config.yaml
n_layer: 8
d_model: 192
n_head: 2
n_kv_head: 2
head_dim: 96
d_mlp: 384
vocab_size: 2048
activation: "geglu"
norm: "rmsnorm"
norm_place: "pre"
norm_eps: 1e-05
positions: "rope"
rope_base: 10000.0
rope_fraction: 1.0
qk_norm: false
attn_scale: 0.102
bias: "none"
tie_embeddings: true
parallel_block: false
init: "uniform"
init_std_qkv: 0.0445
init_std_o: 0.0
init_std_up: 0.0445
init_std_down: 0.0
optimizer: "soap_variant"
lr: 0.00598
beta1: 0.95
beta2: 0.99
weight_decay: 0.05
lr_head: 0.0069
grad_clip: 1.0
warmup_steps: 200
schedule: "wsd"
decay_fraction: 1.0
decay_shape: "linear"
final_lr_fraction: 0.02
batch_tokens: 65536
seq_len: 512
doc_mask: true
train_tokens: 243800000
steps: 3721
dataset: "wikipedia_en"
Each number is 200 + 30 x the weight over its row's rms, rounded and kept within 0 to 999. Layers, rows and columns count from 0. The size before them is the row's rms in percent of the matrix's.

# layer 2 MLP down, 192x384, rms 0.141, rows 51-159, columns 256-319
098,220,170,138,229,199,200,155,184,237,158,165,173,259,201,222,240,195,198,163,173,176,183,217,173,183,190,233,181,182,162,123,190,194,239,224,192,201,255,186,235,195,144,178,232,250,227,210,196,229,220,221,206,225,169,257,192,224,153,172,211,231,179,213,236
100,231,223,222,209,163,202,217,160,165,219,184,238,184,204,229,136,127,194,217,163,230,249,196,135,138,186,232,198,195,197,203,202,191,193,186,198,196,176,256,205,231,166,253,216,194,236,180,226,188,194,162,190,196,193,215,266,163,262,217,165,257,226,256,210
093,144,207,194,155,213,200,193,201,212,181,235,145,189,193,241,212,206,183,140,247,224,175,205,204,170,259,227,187,212,226,161,172,200,169,217,188,150,170,233,184,166,146,170,201,238,172,183,193,213,127,221,169,232,235,191,183,267,167,174,255,204,215,146,232
110,138,207,175,213,208,216,200,201,186,175,245,176,237,202,189,172,203,164,212,195,188,231,189,194,199,179,198,175,245,200,229,190,140,200,187,241,188,208,228,236,163,217,223,121,178,160,178,190,208,203,207,177,167,168,200,227,185,180,169,165,146,193,201,222
100,199,210,201,206,172,198,162,217,216,241,231,194,197,206,211,209,163,246,203,223,177,248,146,193,230,206,204,177,189,182,188,276,179,189,202,192,214,225,192,167,213,171,193,203,187,244,197,147,142,144,266,211,242,303,211,193,207,173,181,168,213,220,179,158
101,166,187,200,207,175,239,186,169,205,202,236,204,211,208,229,193,208,198,174,202,251,157,248,198,185,155,167,153,195,168,228,197,154,163,152,221,184,174,187,219,159,241,169,196,226,210,145,179,235,205,249,191,162,188,224,232,169,242,191,127,162,236,196,169
113,145,217,177,215,214,187,206,188,192,190,232,225,218,201,163,191,216,199,206,267,227,203,189,231,223,236,254,174,185,180,155,164,186,208,247,216,123,189,216,217,201,194,197,186,202,215,178,182,216,217,191,169,203,189,167,205,196,186,193,134,171,183,154,238
092,178,197,164,191,217,105,193,168,185,161,168,129,217,229,219,217,196,181,167,199,186,211,231,224,225,253,197,199,185,195,189,222,187,217,183,224,213,178,246,196,169,230,151,206,180,187,186,123,214,208,155,153,210,192,172,163,224,237,123,199,207,263,224,210
098,236,145,190,183,224,225,173,183,262,225,203,185,236,208,179,224,271,167,219,201,135,224,228,184,212,214,198,194,180,256,208,171,210,227,190,221,249,166,258,199,205,201,236,224,191,217,170,128,180,256,149,204,210,161,202,176,170,193,261,206,191,218,207,166
096,229,196,216,190,197,253,202,181,193,209,180,165,182,152,241,227,171,226,217,243,242,247,172,140,202,197,196,169,172,237,217,183,210,198,251,224,234,193,202,188,215,203,202,115,154,183,260,150,194,230,263,170,211,192,204,219,202,165,209,239,207,223,207,194
107,234,168,178,198,201,197,223,214,229,154,206,180,188,176,207,229,141,177,199,196,218,215,194,168,271,195,159,250,168,171,177,258,214,207,231,146,209,242,188,159,180,184,161,184,203,210,244,197,171,134,218,153,184,221,165,249,228,198,187,220,222,244,181,187
105,154,190,218,204,209,172,182,199,220,176,203,225,198,207,247,230,210,207,204,218,207,225,213,147,200,199,227,174,212,213,280,163,183,205,221,172,221,201,238,192,190,215,190,208,222,218,222,175,193,195,110,168,189,198,154,242,228,179,202,181,155,176,231,190
099,179,223,188,174,168,183,197,196,179,170,191,210,179,241,188,176,217,220,203,150,207,119,171,228,162,200,190,173,185,123,173,183,202,200,217,188,203,130,222,237,246,236,215,201,192,173,147,173,187,188,177,193,196,229,181,196,254,155,187,199,260,229,203,163
100,151,233,211,169,183,188,223,216,240,181,183,215,225,183,172,223,207,158,238,222,203,204,188,145,172,193,142,182,227,251,200,169,160,214,195,215,178,222,229,179,145,224,178,186,202,208,173,176,241,212,235,158,186,218,219,188,181,227,230,179,157,193,237,190
105,181,230,210,264,205,192,215,164,181,227,190,230,112,236,211,228,198,254,220,236,208,200,216,192,179,198,174,224,197,171,160,215,225,185,168,188,194,265,195,227,230,154,195,186,206,195,192,201,233,213,243,197,186,210,219,187,170,178,216,166,234,200,211,239
107,197,234,197,217,199,219,189,193,203,140,188,212,197,225,219,201,193,192,144,188,167,184,218,236,192,232,164,172,162,134,212,217,224,194,178,237,192,194,190,200,225,190,140,181,276,207,191,208,223,184,192,239,231,236,192,174,230,190,194,203,181,221,187,232
097,184,224,184,195,174,229,185,193,189,152,156,231,202,177,220,161,171,192,182,229,213,171,294,195,200,149,263,232,175,218,209,228,186,234,186,205,193,243,192,177,200,181,197,224,212,180,182,200,188,200,231,169,162,186,186,233,238,218,262,215,156,139,246,212
099,221,151,215,182,209,248,191,160,124,177,247,231,199,243,157,205,214,211,193,202,219,181,177,208,192,218,257,161,212,218,172,237,243,233,238,233,220,211,191,207,163,219,190,209,179,168,164,249,163,194,188,199,228,196,199,170,232,172,200,269,191,221,130,171
102,191,205,236,207,149,165,151,184,223,240,221,175,207,160,236,219,135,217,215,228,220,183,149,217,153,224,174,182,183,197,124,173,240,234,195,199,155,253,180,158,199,210,178,201,192,141,225,191,190,188,218,262,229,265,214,192,200,173,192,200,217,227,255,141
092,153,158,157,158,198,186,202,234,191,227,189,263,108,171,235,175,207,232,207,216,190,203,169,211,188,178,106,208,271,197,218,191,205,203,207,164,147,214,199,187,184,193,166,191,217,212,159,176,188,220,168,244,195,239,190,161,193,217,197,197,186,182,249,215
097,213,170,133,210,189,165,253,245,189,166,226,172,137,214,188,221,172,194,193,174,190,215,211,178,272,184,202,184,207,222,246,159,210,216,158,223,207,182,201,164,182,183,248,247,175,218,137,169,156,178,236,223,231,161,196,248,244,178,212,121,231,190,184,172
096,199,251,206,226,177,224,230,196,203,177,215,201,150,254,249,176,204,188,218,204,233,213,209,208,207,232,173,209,216,151,129,222,211,215,191,231,190,198,199,208,240,205,182,224,191,202,215,241,152,222,217,183,167,149,255,167,200,237,158,150,236,235,164,174
100,126,177,218,183,206,218,150,158,196,250,160,234,183,176,205,259,243,247,229,219,227,182,168,196,198,215,218,222,226,183,227,174,208,208,166,222,210,206,207,194,193,200,213,207,199,218,236,229,195,229,175,226,139,233,206,253,192,196,220,208,188,213,276,212
103,258,214,158,179,216,213,218,206,178,279,185,243,161,218,205,201,208,184,276,181,191,196,198,175,219,181,192,240,235,208,231,168,230,174,225,168,199,179,139,196,207,228,191,218,154,133,228,186,172,187,173,243,179,203,178,218,167,203,241,199,206,183,176,222
095,189,214,202,197,210,226,200,213,172,127,219,173,195,173,189,196,205,197,189,226,195,185,195,240,220,253,199,223,184,242,226,191,256,231,239,232,168,222,196,226,168,221,241,185,179,195,195,213,151,171,182,215,201,171,211,202,250,174,242,197,242,228,202,193
110,254,182,177,181,226,196,211,186,220,206,203,173,207,155,182,163,182,176,173,174,195,194,241,204,202,205,205,246,206,207,239,264,168,210,234,202,240,186,203,188,168,152,226,228,175,194,139,199,193,149,203,156,164,193,147,179,234,173,268,242,193,230,236,188
098,227,198,170,236,266,186,163,217,274,220,222,178,171,180,201,214,142,199,186,208,239,194,207,236,191,219,215,211,229,228,148,202,252,232,206,221,188,209,176,246,241,198,206,203,178,260,238,219,164,170,226,177,214,189,174,170,192,204,251,198,175,145,242,161
094,205,218,246,198,196,220,208,233,214,173,193,210,174,139,237,195,169,246,225,134,151,200,156,247,124,207,218,235,151,158,200,176,193,187,151,251,184,212,189,175,186,191,177,181,230,194,208,167,244,216,247,185,207,186,200,166,230,244,212,188,199,192,229,196
102,233,211,236,223,196,173,190,182,196,235,205,205,197,234,192,240,165,193,228,165,234,189,220,217,203,245,190,206,184,189,173,184,222,199,146,138,215,229,198,188,258,241,152,188,210,191,188,222,259,177,220,217,174,207,179,235,186,219,237,210,185,200,161,190
092,235,179,159,196,221,130,217,210,260,177,168,122,215,186,218,231,179,175,121,202,207,236,216,221,209,179,197,241,183,190,218,198,266,238,225,170,211,226,213,184,176,163,173,255,211,238,175,192,156,205,246,230,266,202,204,225,202,210,227,266,166,175,226,171
108,209,193,270,170,220,165,216,204,203,210,192,157,125,193,244,214,193,240,159,260,229,259,185,163,249,231,153,168,202,175,147,220,213,197,195,157,173,214,165,216,205,199,226,182,226,209,241,213,225,172,202,190,231,187,223,153,232,147,159,218,188,200,181,212
098,215,192,231,257,187,201,211,204,221,212,248,205,146,199,217,224,155,283,131,192,210,155,153,181,162,183,285,196,207,237,198,251,214,205,203,169,218,210,248,239,230,214,205,215,158,213,210,230,239,228,207,201,217,230,207,211,188,284,183,205,149,201,255,143
100,178,145,215,164,213,216,238,208,214,180,180,158,171,129,201,232,189,192,258,148,197,174,172,238,181,149,195,188,228,256,246,161,170,170,255,178,227,206,187,164,161,217,148,216,208,165,168,228,191,193,197,215,142,198,240,188,202,224,167,240,220,134,219,196
094,254,113,249,161,198,231,201,204,160,220,189,188,204,209,206,181,264,135,205,199,192,184,247,174,184,209,243,182,170,201,255,229,214,172,151,270,188,230,151,233,237,188,173,201,201,194,199,218,192,211,222,210,220,246,221,166,207,207,194,194,217,185,298,215
104,200,185,208,168,216,202,227,159,208,240,167,200,169,221,181,203,206,199,196,247,226,181,179,231,132,185,193,212,180,201,209,158,212,191,195,211,223,212,218,164,161,183,139,194,206,223,219,174,237,215,215,187,260,174,176,217,256,231,192,194,221,152,170,147
106,157,305,197,205,161,159,197,207,167,150,155,206,197,240,180,199,231,172,191,159,162,156,185,249,189,195,162,207,201,140,170,200,178,225,257,197,158,169,222,220,244,212,197,195,227,139,176,162,180,190,191,188,146,208,195,212,154,140,176,143,257,257,198,240
087,219,195,229,229,196,196,239,218,193,211,180,191,194,225,214,165,192,202,237,223,245,189,235,167,203,217,198,218,193,179,210,223,226,157,193,242,209,226,140,190,176,191,220,195,173,171,237,190,163,133,252,172,208,216,179,222,226,147,185,160,214,230,191,203
098,241,187,195,232,221,246,178,161,259,256,184,188,235,217,191,240,269,169,239,205,197,217,223,181,236,238,197,203,196,258,270,215,170,201,144,225,276,205,220,185,160,201,196,210,217,228,213,203,191,207,236,208,248,157,225,137,181,186,230,187,173,191,211,195
106,236,233,170,207,128,183,204,205,226,231,191,206,242,190,220,138,213,185,222,209,158,199,167,169,189,155,149,182,208,151,195,187,272,241,223,220,206,179,223,187,174,160,214,229,120,183,232,258,174,245,163,190,155,243,161,179,263,209,177,198,211,224,163,259
101,218,242,202,141,236,163,205,240,233,146,219,237,199,219,227,204,155,236,226,201,206,242,181,182,164,247,181,209,188,209,250,217,247,172,212,204,196,235,242,215,218,188,206,235,180,197,276,197,186,164,205,156,227,154,167,259,196,238,174,217,234,199,167,179
097,148,177,176,205,224,143,198,229,209,164,215,166,192,227,233,191,174,209,193,199,173,185,238,278,154,197,208,205,225,177,224,161,131,180,236,182,234,227,196,229,219,162,217,175,189,198,189,207,156,202,240,243,143,165,139,208,177,203,167,133,128,260,159,174
110,238,230,213,248,206,242,172,220,152,206,229,213,188,199,219,188,183,155,208,206,256,189,164,247,157,183,233,194,201,218,167,176,180,211,204,202,237,167,239,198,196,178,265,144,191,210,174,225,266,173,217,214,180,195,200,143,202,208,237,205,261,247,212,166
099,151,155,229,158,221,223,197,213,207,216,187,257,205,191,188,188,190,206,176,189,153,156,192,255,225,243,242,245,257,265,219,159,152,179,162,259,186,185,210,216,226,217,195,205,202,194,170,212,164,176,164,196,171,152,215,131,183,215,219,159,187,231,220,177
092,188,182,240,173,261,172,147,192,241,202,234,224,236,129,173,169,186,163,187,201,184,212,214,171,178,220,264,271,211,213,232,191,213,178,183,182,188,213,184,192,227,219,250,220,207,172,220,172,190,247,224,248,136,250,213,192,171,265,210,154,207,202,162,204
094,192,182,164,209,197,164,202,181,201,189,217,204,197,218,214,189,191,199,207,232,201,215,183,188,200,130,203,229,204,188,205,153,222,212,230,230,207,166,205,186,230,195,151,187,164,238,248,230,162,139,213,205,240,254,181,223,157,136,249,231,189,243,200,159
097,220,173,159,217,186,160,174,177,211,198,166,244,153,168,258,253,143,180,215,222,201,198,165,189,166,191,175,203,236,236,222,192,171,212,161,183,169,231,208,180,247,215,169,248,164,191,258,245,212,228,217,169,226,205,181,185,226,217,220,210,254,153,249,225
103,179,184,194,178,153,153,181,208,185,219,226,190,183,178,197,194,161,184,231,162,192,198,123,180,222,197,227,222,181,223,242,197,208,218,187,160,164,171,210,213,167,225,189,183,198,171,199,192,229,193,190,254,237,200,251,212,200,198,194,168,207,181,175,227
098,158,164,222,153,190,213,182,230,198,233,245,211,172,216,174,183,241,138,140,193,197,205,260,184,199,178,222,211,174,200,184,188,228,164,197,188,228,216,193,220,217,175,197,195,163,184,157,194,197,203,246,219,196,190,164,202,162,115,202,160,157,241,162,219
096,266,197,174,244,216,135,275,178,240,107,229,201,186,154,211,159,234,236,173,194,145,244,185,226,176,202,209,228,152,187,192,207,206,217,186,191,188,196,253,149,185,172,171,191,158,229,171,188,191,209,198,201,203,200,189,180,188,197,223,210,175,204,197,175
098,213,213,243,172,181,184,170,145,173,187,181,166,176,231,229,216,205,220,180,235,163,214,201,212,148,217,173,216,172,233,179,199,182,174,243,236,229,140,229,209,203,196,206,186,210,243,187,221,192,261,222,218,199,204,247,196,204,185,240,195,184,180,204,223
110,188,179,213,229,230,173,236,235,164,181,257,194,206,233,168,207,186,220,209,174,220,161,161,183,209,191,259,182,193,168,199,229,203,232,194,244,143,169,193,195,188,216,213,192,184,206,182,197,170,226,205,240,256,183,242,188,212,171,181,184,214,179,183,178
109,243,235,188,161,161,228,195,154,190,250,169,179,192,234,186,277,196,191,215,193,195,284,202,230,208,248,222,197,229,178,197,202,225,198,237,137,222,203,200,174,222,175,169,263,226,197,185,198,176,174,199,214,154,225,213,202,212,225,186,250,185,207,178,204
096,148,220,178,181,166,231,199,151,147,205,205,215,198,193,165,151,173,205,198,192,253,206,197,144,185,258,184,182,281,142,153,189,176,237,207,182,222,229,151,238,227,171,164,183,230,182,222,205,204,221,199,158,231,140,251,172,176,243,218,174,293,251,214,214
098,213,216,215,159,177,211,170,200,235,178,179,221,204,151,206,226,192,214,230,192,192,201,204,244,219,243,222,217,226,228,167,205,169,206,224,203,169,211,152,176,164,170,201,219,182,223,181,178,177,159,174,212,188,232,176,213,194,194,187,209,189,192,263,168
108,218,201,251,189,223,257,204,174,201,228,203,207,189,183,239,248,157,240,241,184,209,182,107,211,211,241,190,179,222,260,172,205,235,188,230,193,193,201,132,230,216,271,141,224,177,196,253,200,229,189,195,211,240,179,201,204,190,201,213,168,209,138,211,210
101,211,179,167,193,257,176,200,203,199,211,236,182,132,184,223,193,253,193,172,141,206,204,146,240,242,231,225,163,125,168,154,208,211,198,220,232,201,240,227,263,191,219,245,176,164,168,238,225,246,208,146,178,241,167,214,171,197,209,242,214,229,181,192,185
101,176,237,216,197,149,209,196,139,197,207,268,198,208,158,240,201,191,210,189,180,200,177,222,249,223,215,215,184,243,201,237,191,200,244,201,200,174,141,185,236,232,151,206,242,190,208,214,177,198,223,170,223,114,243,195,177,181,165,202,194,150,210,227,190
091,227,190,174,205,191,127,190,206,219,183,253,204,178,145,200,181,206,184,213,258,197,198,254,163,177,178,241,227,211,164,168,212,189,201,214,218,194,201,203,150,218,211,155,203,215,159,205,198,184,195,265,196,228,214,205,194,171,172,153,205,182,247,209,181
099,217,210,272,271,229,194,201,216,211,176,169,213,256,210,201,218,230,265,164,232,266,216,213,170,238,213,205,224,235,176,165,233,215,196,168,170,213,230,218,202,217,178,241,270,148,227,206,201,155,162,190,196,225,176,175,172,278,186,197,238,162,240,200,180
097,190,180,200,151,216,151,176,205,210,198,198,235,171,171,189,175,198,159,139,166,206,197,198,207,181,203,153,188,217,189,217,261,186,220,206,190,226,200,242,185,227,179,165,217,218,198,207,159,163,193,147,162,207,187,211,245,207,180,157,185,199,174,178,172
094,170,172,212,210,208,230,220,229,182,202,174,213,204,158,152,152,214,192,208,206,208,174,167,225,228,177,200,193,147,225,207,271,201,244,171,214,238,166,183,147,181,219,212,230,202,143,208,250,183,179,199,171,198,221,179,259,168,206,188,136,205,216,156,211
098,238,178,218,185,217,189,233,236,181,215,208,220,184,203,214,238,222,189,206,225,236,199,185,243,228,201,194,136,153,225,243,227,215,222,154,256,209,197,162,196,150,147,207,227,184,231,230,197,195,202,163,220,190,164,226,145,232,194,225,207,193,193,155,153
102,201,210,267,208,233,183,200,209,211,214,263,177,198,208,181,234,174,168,184,206,242,241,170,232,172,148,156,186,192,144,193,236,236,204,164,195,186,258,178,209,233,246,193,200,148,214,220,194,151,203,237,172,219,300,168,153,192,202,138,152,270,204,259,184
103,171,230,184,141,226,208,213,201,160,222,213,190,270,269,207,173,191,196,166,190,182,162,150,214,183,213,164,194,207,212,166,195,210,156,213,217,169,220,199,210,198,232,156,195,217,159,207,166,236,235,179,196,210,151,146,175,177,194,157,174,224,234,181,199
095,280,200,191,208,158,172,192,189,217,227,178,216,186,241,240,201,239,151,182,174,151,167,164,208,195,222,248,222,201,208,203,237,207,268,227,144,245,206,252,184,129,229,237,204,211,217,192,173,173,156,203,212,247,226,188,221,190,223,183,165,183,221,208,203
098,187,192,257,181,225,242,209,195,178,233,218,207,278,184,197,196,184,154,168,158,211,187,219,216,274,245,188,205,261,241,217,199,189,199,190,215,177,226,210,149,261,203,175,237,232,208,202,198,226,219,162,206,166,192,205,219,157,184,281,229,153,144,258,198
107,167,215,229,214,177,207,253,202,193,188,218,194,161,221,247,162,260,223,210,188,196,149,180,239,112,228,198,128,265,199,257,171,215,168,169,252,195,171,192,225,205,193,231,197,188,152,230,253,225,198,181,238,181,175,254,184,196,194,185,215,247,207,192,289
093,230,189,189,185,207,252,188,144,245,245,209,256,188,204,181,177,211,131,192,182,203,191,244,200,182,220,186,246,187,232,173,182,243,213,162,188,174,206,245,197,180,191,273,200,232,224,181,268,188,194,193,161,214,174,184,223,275,172,204,229,206,204,184,205
091,218,204,166,219,190,232,169,251,236,202,175,183,211,176,143,176,248,213,154,209,189,173,296,202,238,196,161,194,233,223,193,214,202,229,253,178,203,203,234,158,258,170,227,230,184,203,153,262,201,186,194,205,201,216,202,218,142,181,244,218,185,229,201,167
102,227,232,210,211,203,230,229,200,166,180,237,195,200,194,218,171,177,177,170,262,172,205,219,135,234,210,151,230,132,155,152,184,236,224,267,175,182,176,186,145,232,245,178,257,212,178,201,225,271,185,204,201,243,243,219,223,243,250,167,219,201,197,201,171
098,173,185,238,117,218,203,204,181,222,203,212,160,163,241,201,217,194,176,187,188,234,242,188,254,197,138,203,193,226,213,163,202,203,253,173,254,202,265,191,168,230,199,215,177,208,216,210,210,168,250,169,167,216,251,207,166,210,181,192,191,137,155,213,180
107,245,160,191,207,232,183,141,179,201,213,112,220,200,160,176,235,189,194,171,187,209,166,255,186,254,231,131,257,218,238,218,193,189,210,177,182,223,175,205,182,139,243,203,179,139,192,224,199,196,186,207,196,220,211,176,248,166,229,185,259,205,169,225,236
101,211,154,217,175,212,219,191,149,206,219,214,133,195,157,243,177,194,200,263,174,202,197,193,206,243,234,212,214,207,234,243,229,227,188,194,213,251,194,152,185,175,221,181,197,128,162,207,198,226,206,200,235,209,203,167,183,209,278,218,254,207,194,212,184
101,193,209,159,198,231,212,229,224,203,214,148,160,227,186,245,234,198,257,165,173,187,210,152,219,158,176,170,221,218,179,142,195,265,233,179,248,142,224,157,205,198,200,216,188,224,189,227,183,184,183,236,188,197,233,130,236,225,185,209,216,188,169,239,188
107,217,141,237,161,255,206,206,174,208,221,209,200,187,206,203,202,182,204,206,164,198,167,174,261,230,184,211,216,169,231,190,226,199,210,216,171,171,246,167,150,177,201,211,175,178,186,227,202,180,174,234,245,205,200,192,201,211,190,162,206,217,128,239,205
105,204,191,211,206,176,158,170,208,186,173,230,168,195,180,150,175,239,249,227,221,222,225,223,178,230,224,192,180,211,147,230,166,161,206,191,177,219,141,222,171,210,251,200,249,210,201,171,216,190,180,136,184,201,234,204,210,162,188,230,226,170,152,185,135
105,142,142,143,169,191,226,147,164,183,181,178,245,220,161,193,136,161,205,212,211,215,257,187,193,251,155,242,223,217,213,241,183,220,205,209,221,182,200,216,185,168,143,242,287,227,227,188,173,199,257,203,206,192,185,209,200,231,185,199,224,196,167,228,206
092,227,142,172,189,175,235,154,210,166,182,221,227,172,230,237,157,144,179,131,191,176,243,190,224,209,180,221,164,221,121,167,188,208,249,210,193,193,182,256,168,208,211,200,208,189,217,199,208,127,172,180,190,220,200,189,189,161,223,211,201,171,257,196,229
105,184,200,151,209,191,150,183,227,210,184,141,203,209,207,177,198,220,166,254,174,214,226,203,221,245,225,233,192,196,200,216,186,149,258,226,198,161,236,220,177,196,215,180,229,206,166,211,191,196,185,228,184,219,193,150,196,219,144,238,198,192,187,192,194
096,218,174,184,177,221,226,232,209,204,213,203,171,187,174,232,178,245,153,246,170,140,167,147,237,229,239,171,225,199,171,244,204,171,220,151,190,197,224,193,157,163,203,225,177,201,164,162,140,170,231,178,259,182,215,208,194,213,245,229,191,197,157,227,147
105,211,214,241,188,185,195,187,192,165,203,196,211,162,242,206,222,201,192,180,203,181,164,195,212,149,194,217,172,237,189,198,179,218,165,241,223,198,189,237,214,209,204,194,174,196,266,183,250,97,218,178,205,210,202,242,152,265,238,172,182,204,204,171,229
094,145,244,197,264,154,179,146,226,204,220,235,219,206,185,223,194,219,246,226,202,199,224,203,184,205,201,202,203,190,216,224,192,165,200,231,176,164,165,164,156,241,223,167,158,223,221,127,178,148,160,209,172,167,193,181,210,197,195,214,222,221,217,220,212
099,143,280,209,225,219,202,228,207,147,220,176,176,212,203,233,213,247,211,169,174,207,148,166,192,228,159,197,144,255,160,232,211,184,234,199,227,185,182,186,255,236,215,206,200,285,193,207,176,148,253,175,145,113,186,190,190,226,217,218,212,187,217,182,155
097,236,152,191,197,184,201,183,183,182,184,175,207,210,181,187,266,212,186,191,166,196,159,210,181,187,173,191,223,228,224,227,283,194,220,236,203,209,220,218,193,207,204,150,168,180,188,202,241,180,260,154,214,180,171,224,274,199,177,203,157,184,223,131,223
105,223,154,243,186,192,174,192,197,198,177,183,145,210,226,179,182,284,255,234,164,167,243,235,182,159,154,167,181,207,185,221,205,145,159,184,250,192,170,229,216,188,205,210,167,209,193,187,226,230,264,243,197,200,170,239,191,222,230,207,227,195,169,208,185
098,188,185,198,226,252,201,185,179,242,148,177,179,179,179,194,191,221,151,175,198,154,247,185,250,204,214,201,138,180,248,193,221,229,220,174,211,199,239,217,199,190,224,176,230,220,170,193,211,159,196,245,193,190,223,212,192,211,218,195,199,181,198,224,203
104,203,197,264,168,170,145,195,249,211,154,161,194,189,245,203,201,220,172,167,201,243,192,210,178,210,173,207,231,221,211,191,225,240,185,216,214,215,186,236,171,245,287,238,193,210,225,242,216,176,226,221,207,218,191,198,195,190,161,232,225,215,224,175,165
095,242,189,238,151,227,182,194,193,218,221,201,175,223,222,207,142,244,188,224,156,223,170,238,146,178,178,256,224,148,219,216,153,251,187,276,202,178,190,227,225,199,155,180,229,198,225,242,261,247,149,231,243,181,176,188,161,197,239,212,210,226,225,166,224
093,213,203,203,229,97,229,167,172,236,242,199,191,178,261,235,276,212,183,222,167,168,181,173,221,186,172,192,181,165,255,185,179,239,221,168,151,268,171,189,189,179,194,191,187,207,193,193,215,226,253,211,170,209,237,215,253,224,198,191,180,162,185,217,204
100,199,257,243,150,230,177,190,156,171,215,228,218,172,233,149,202,208,205,181,237,170,181,111,221,189,234,151,178,217,199,212,214,146,194,240,231,208,164,171,214,225,224,187,211,217,216,179,159,150,183,263,161,200,141,190,186,271,211,184,207,200,226,208,161
102,185,216,174,228,180,190,197,224,203,223,174,220,214,162,196,216,225,135,207,211,188,159,154,152,190,159,198,182,172,171,224,227,157,155,205,178,159,171,234,172,270,198,186,194,261,252,179,239,176,216,207,235,186,221,204,245,200,224,183,242,210,239,176,202
093,225,211,231,210,251,224,180,220,172,209,225,155,179,283,189,256,223,163,183,196,203,209,204,215,198,227,235,196,134,191,190,189,152,148,199,187,205,237,213,154,220,231,186,237,203,214,190,200,260,222,203,250,149,158,254,219,219,186,254,149,234,247,255,174
105,265,191,164,272,243,208,170,162,198,192,209,198,215,218,196,255,218,262,213,157,203,210,153,173,183,220,232,211,213,183,197,235,226,216,183,214,261,209,204,193,183,203,155,167,159,251,243,196,248,220,186,168,156,199,182,191,215,186,174,247,217,170,189,194
099,185,168,194,225,116,191,242,192,139,195,186,180,157,243,202,191,212,216,194,209,179,140,182,197,199,186,207,248,182,161,211,245,210,185,233,213,209,228,187,201,229,206,209,197,226,163,172,174,181,194,231,193,235,216,252,187,155,226,191,184,204,205,224,175
099,247,181,233,173,180,157,213,269,178,148,251,165,192,161,205,169,229,211,125,200,163,202,226,224,185,183,214,219,199,210,221,199,212,218,181,188,192,188,190,184,153,209,206,179,164,171,212,136,204,241,218,246,157,217,173,177,191,238,206,141,199,221,240,173
095,144,204,145,159,210,193,224,219,161,229,168,180,182,193,214,152,216,234,179,204,232,197,208,161,248,250,282,153,194,229,132,210,172,150,194,235,217,222,166,212,208,261,255,195,228,241,138,219,196,230,192,216,188,171,238,116,192,191,243,212,215,172,206,184
095,189,203,217,201,220,161,96,224,194,270,177,199,200,163,218,178,111,192,203,195,258,168,185,208,210,191,195,181,185,234,118,260,162,196,172,200,206,213,229,146,255,189,250,186,165,164,212,202,202,157,182,212,218,205,178,261,189,185,248,177,169,218,190,208
107,163,161,236,265,187,189,191,152,169,195,250,203,218,186,201,223,212,224,180,195,187,213,220,203,170,209,256,213,150,191,240,204,211,150,205,190,203,170,195,165,220,188,245,160,230,210,183,128,167,195,183,188,146,185,295,177,199,170,197,197,208,188,162,187
101,129,235,227,225,189,208,226,247,129,204,211,172,292,276,232,183,178,202,184,190,189,149,159,214,173,176,154,203,195,197,157,231,244,216,195,187,184,226,210,227,232,202,187,226,251,201,188,222,208,139,157,225,172,205,163,224,134,229,157,177,210,146,198,204
105,228,158,208,224,170,199,201,146,204,262,161,214,188,169,182,184,193,204,232,180,218,197,192,244,151,244,182,167,231,193,212,220,187,137,138,229,198,242,196,171,145,173,217,238,180,225,201,201,213,224,183,172,168,181,266,244,198,177,141,172,207,186,226,222
101,232,149,182,139,214,224,225,158,202,163,134,239,177,176,212,187,222,165,170,235,173,235,272,238,210,222,240,177,179,170,199,187,178,149,186,241,198,225,201,191,120,156,211,172,233,187,233,208,205,191,210,185,196,213,216,204,240,256,177,174,232,173,197,216
095,190,182,227,192,229,255,216,176,233,214,149,208,190,187,166,174,195,200,176,177,166,247,210,223,127,219,233,190,238,216,173,163,144,156,228,197,155,246,182,185,152,148,169,219,194,148,160,160,170,219,210,188,136,299,213,197,131,164,158,198,151,185,184,212
096,220,237,192,164,205,213,227,202,217,175,157,187,208,187,210,219,134,208,205,178,203,211,220,215,150,220,169,226,128,218,150,190,191,219,213,181,208,189,232,211,147,170,233,274,181,157,204,223,203,227,213,197,195,250,187,186,213,207,189,208,179,140,205,242
103,210,189,186,198,252,140,223,253,160,209,176,170,231,256,194,200,190,261,160,148,211,191,204,187,215,219,230,229,206,232,218,231,208,168,234,157,237,245,196,223,150,186,210,160,184,151,201,180,272,186,216,187,185,163,186,174,254,267,167,234,217,158,235,245
099,192,162,219,225,207,196,175,221,216,189,169,226,161,214,210,192,202,207,203,190,195,184,172,198,182,238,228,192,203,192,167,180,171,170,211,218,142,197,245,256,169,171,201,179,176,234,163,157,216,152,198,215,212,136,157,157,263,191,168,208,198,210,220,161
106,163,208,208,146,154,235,261,246,213,203,202,214,169,203,192,153,219,233,115,231,192,210,232,176,237,144,200,166,204,169,285,158,226,177,182,211,193,160,209,181,176,201,238,184,179,156,201,165,174,230,197,206,188,233,226,212,171,217,177,204,229,197,235,178
105,203,196,199,180,186,231,249,235,203,207,206,177,169,186,189,237,195,214,223,191,180,145,221,249,216,185,192,193,193,155,229,215,201,203,179,162,258,214,206,152,218,223,167,227,225,138,200,195,239,176,183,174,168,206,224,230,258,219,247,194,148,269,237,191
100,190,228,95,211,215,123,186,231,192,210,183,143,226,217,159,222,277,246,157,186,175,205,208,204,181,213,258,160,227,181,195,195,185,168,179,219,233,212,217,228,255,214,177,199,228,254,182,223,185,204,194,158,151,227,207,184,143,170,157,214,210,178,178,172
091,183,221,200,193,168,206,203,178,185,157,187,189,179,263,199,151,183,176,153,207,247,229,156,144,181,183,176,164,241,178,207,208,173,188,265,231,158,181,208,213,168,164,198,168,154,238,231,186,154,202,249,158,221,226,252,186,211,168,197,198,200,225,213,172